Each number is 128 + 32 x the weight over its row's rms, rounded and kept within 0 to 255. Layers, rows and columns count from 0. Numbers have three digits each. The size before them is the row's rms in percent of the matrix's.

# layer 2 attention query, 128x128, rms 0.0385, rows 79-89, columns 0-127
144:117082169161162171092103077040142098140131174098174084179155117086162160118129116125143135081110181189178159083155159139147141128131163098143139145167164112114130144165161084146139048120166158089138086129118158127093124068143139136083139092123125143136189093083152108115162151144094129160150169099057125194079123157142156152154155128095122125159121146125153086074081120162162102110113
121:147121085091062132136148099122122093075070144153202126076139133113122117138170121115127135110175104123110120094091104030118085064116155147167152104129162192136134049128173144142152139150105127043104127155119148089055132122118138153148105157123122104181171061144134116126100115123102175093092135082148130174168165100116158105142131161160164071166141093087132088173119130143137117116130
113:188147173061151085123122141101118104163142098092136163123163132097086126084165105149115134137131145088145086127137070220151169094113152161125205133108133141131134180198086142115109125183146148137112123095195154161111162133101157146152134118139134151119100152166125051132112121182107167121137131165157137090151076187100082087135174109125052143164135099143098097092139085074143138125160
141:141144141128161112106139103117106076162139086102097118123166186132113086126191087142117128093127097109105102181120099101127160125135085154104141145124134094137099131190145131145143066113129048094150137067121154157150145114170082088148185095150107130105141112122177153161169061102121104190125095092037138192105129141052090082087184123070132166150128142124110187103124122126129101161130
113:141148147095151150164119114158143164107111132191067088173111157071130066137083159162144157081155048147139098113063165148075155089153166120158131067126113142090176130128089080158125153138067112141162172144098117087143099143138149086131105177080136158102130129138117153169134102129089155111097173127129140073057131116084102156148143126131161048147161111098093150188139111144087125139127
122:137181152154146141067106123163102125179148166131088149115140159082127053063102145141176137107105061128150101105187116153181176092116149165096137159116129126155168156148137141126122137102080132132108121168150127187121127065153109104131133092181137136117142153116150096117101105156072118168114131190136107042104082135067130146145167088102131154072111074118054180103118120158101138081137
120:087142162203089167152138141083078114092164123113151173121142136163129139098179116074125176131179124124137088133150065161155093151133165135164138134174130169198087131222076161096155114150132159143079124149168172106091133150121117140106145080183189155111145078118117058176149148144147164167154100119127142141164110161140107072135120138142129093165108149116148100086114097189138125124084
125:148075134151137127113152139110117137191132162125176132145179131112127123030136122098105147134091183137090101091115084152097142127126151118105187135064177156152133100159188116118107149139127120141109117146140127119105137090115082157079101082145173139094141130118123159088129138125127173117069122072168098112165066110118213118134072141172164167114121151135180086123082032155076093151122
123:126155102123157118122140115167078181156192089140131140127065150120122158134085119113164113094141123169134105130191152155141149137116091061134077130173118137116126138122187137119136113142152101183105110075098149139143120123179085063087109146089115085091135172101092146222108157111114126118090192079159136106113107090106090128086140177125153057126113160185090180172100149112096086091137
101:155135122116095158160099179096128154086132170100154118073119198159164154106155171198157123133111123120124101150149113110148125115134103133084085086181137139081160132102113186116127149144126129137137078095137137182109176100134128200140082212116108139172112153147126140117075141156164162107138080196182121092129171152140179071118123102122124118114071125166128164135203180092083149097101
125:102094103151154106158148108092136108093096122142096119114127098108188210131126152154102074180167147136108193098137069094078089119159126077126150117143107128137156151133194112190163170142087067137096149090160112117187129110069144176155072164083120117089110147150108207116158063130137150146178109123112157146162123161146143134164139160139113139112168152163199086146115170135157143113127
# layer 2 attention key, 128x128, rms 0.0399, rows 79-89, columns 0-127
156:130173109109120113151145102080158120148128121091196134141117102158155165084136135109132160119156176125102131104118109125123086182111117139124119177151071089150159112155097131132160149139146054134145170017046096122089136068136208131128081125141088178063133082130117083122163124115176149127157110128115151152140139155143144174149111139069140090174128158177172120143091094074167124155142
117:119108142117092184137125105069206100113062152090196142035061120142144108155147162140107120157135143179151061075107121102172097135082118134148113141120135147128145119135176052146102078113124125162145099127153152094131155124148136170133163120136103111159163100111084133088111071073136129143107105105135145159122116196099155121115124164186159133044185101159161125139127136134138105157166
106:172116160119159094169139148138106166139113194130146173124169154102119112094102108129146039114193144085184153143133122093121134161153110231038136055119130114135124097104141122053105135122152126105054122136110149156112130099126087171101109097119140132178112104127149117129079113099111161161106206154156139116130069141076108104132095144141098143182163135071093146131149130161122143125145
127:158138094139118090165158161173097079121108154106141114096120114142136186102196068102110129074075072096112144172123109060103123132120133155133083112096114097156096091109115135098113127098176180054138106089120137132171108116101111148147132100115128163127129061099149109150191164133181106210166081135110146136147122164148107096160097103094130168130138107140159194111167118054154174135167
105:109164172083153163073160095161138123157152152146104170190134118103133110206175093034175129124094154111124102135102192130088102065116153084168114103147153181162125169130177129098154114104105125128105164148168102126147167183100126154135100114095138155153075163127115165119113089144126145101121107134095185110099114075145098119114136109176091093149174065128137140153074147140132157200116
128:171102151138124130111181159126122134150111081145118107140117063106119092062113099091189114141134080165153087165128184125104143092167138120068132153118100090152154062120096164095041139120161145125146141131107075163143120120124118116131139043136133167147080137145080112122126140158098178104144097173168142124120083159134083147170128072110071127145074095085105150164126174043123134109161
113:073137173163114133139092129136081172168137110133173087081156139144094084115142141108104096169146113137104102132119095084153080152171100176129136134138121161138103106129093134133124152134100088157124121112101130128150121127109124127077119180218097123125080055076126120114165134102180113165095108155187192153196084151125165151188118155096115192102130198127058059113150143136108102098149
115:065121148139139158087174124088139108128128107106153141113168090143150196063150134139139104177148159100163159098094088125094175150178118092126155162111120122152174077117137112132173109123175102137143164142114100136133154122131096172124137112190040141120121130139093110116101056156105131180134141109132153111182078154085185202154188116120169190114078201099097136161143145141111132085121
115:152146146142161119116092092128120140115172095148056059142102134145132138134150142126165122146116092137152092113149146076121156110122123103111144142174095124091116174108049123070081132079163086100113098147133090181114098126179180103160134086111142191064141167116110168164165109111163110145198131074140142128168123160136182136178127091065121050088119132186106175086132120128120110172137
110:196099120122133154109083126075106202128087145091138089126134157100160157110110168200180123160140086137116104110110109152157156095119115137100164026145132107063116108084161130170063126105094116111089160150175158113138154146091119161136108114170148085150115137130072146131129141085095143112136115114173111067102127093113146100137059117147159172103151099076079109163172151126091175124178
131:118133157052118132115146100124186074057083148125134117115148114084156167138144130129024069175147157144123161158132050085073114115137146156135119117116191145130135172132135112154114116150166120083122203108139178152102129161155144135123117168162153121118136162138139138102128061111167056151113124108111077088116155167111157099085140100193170105133165135154117066096127123154141115081116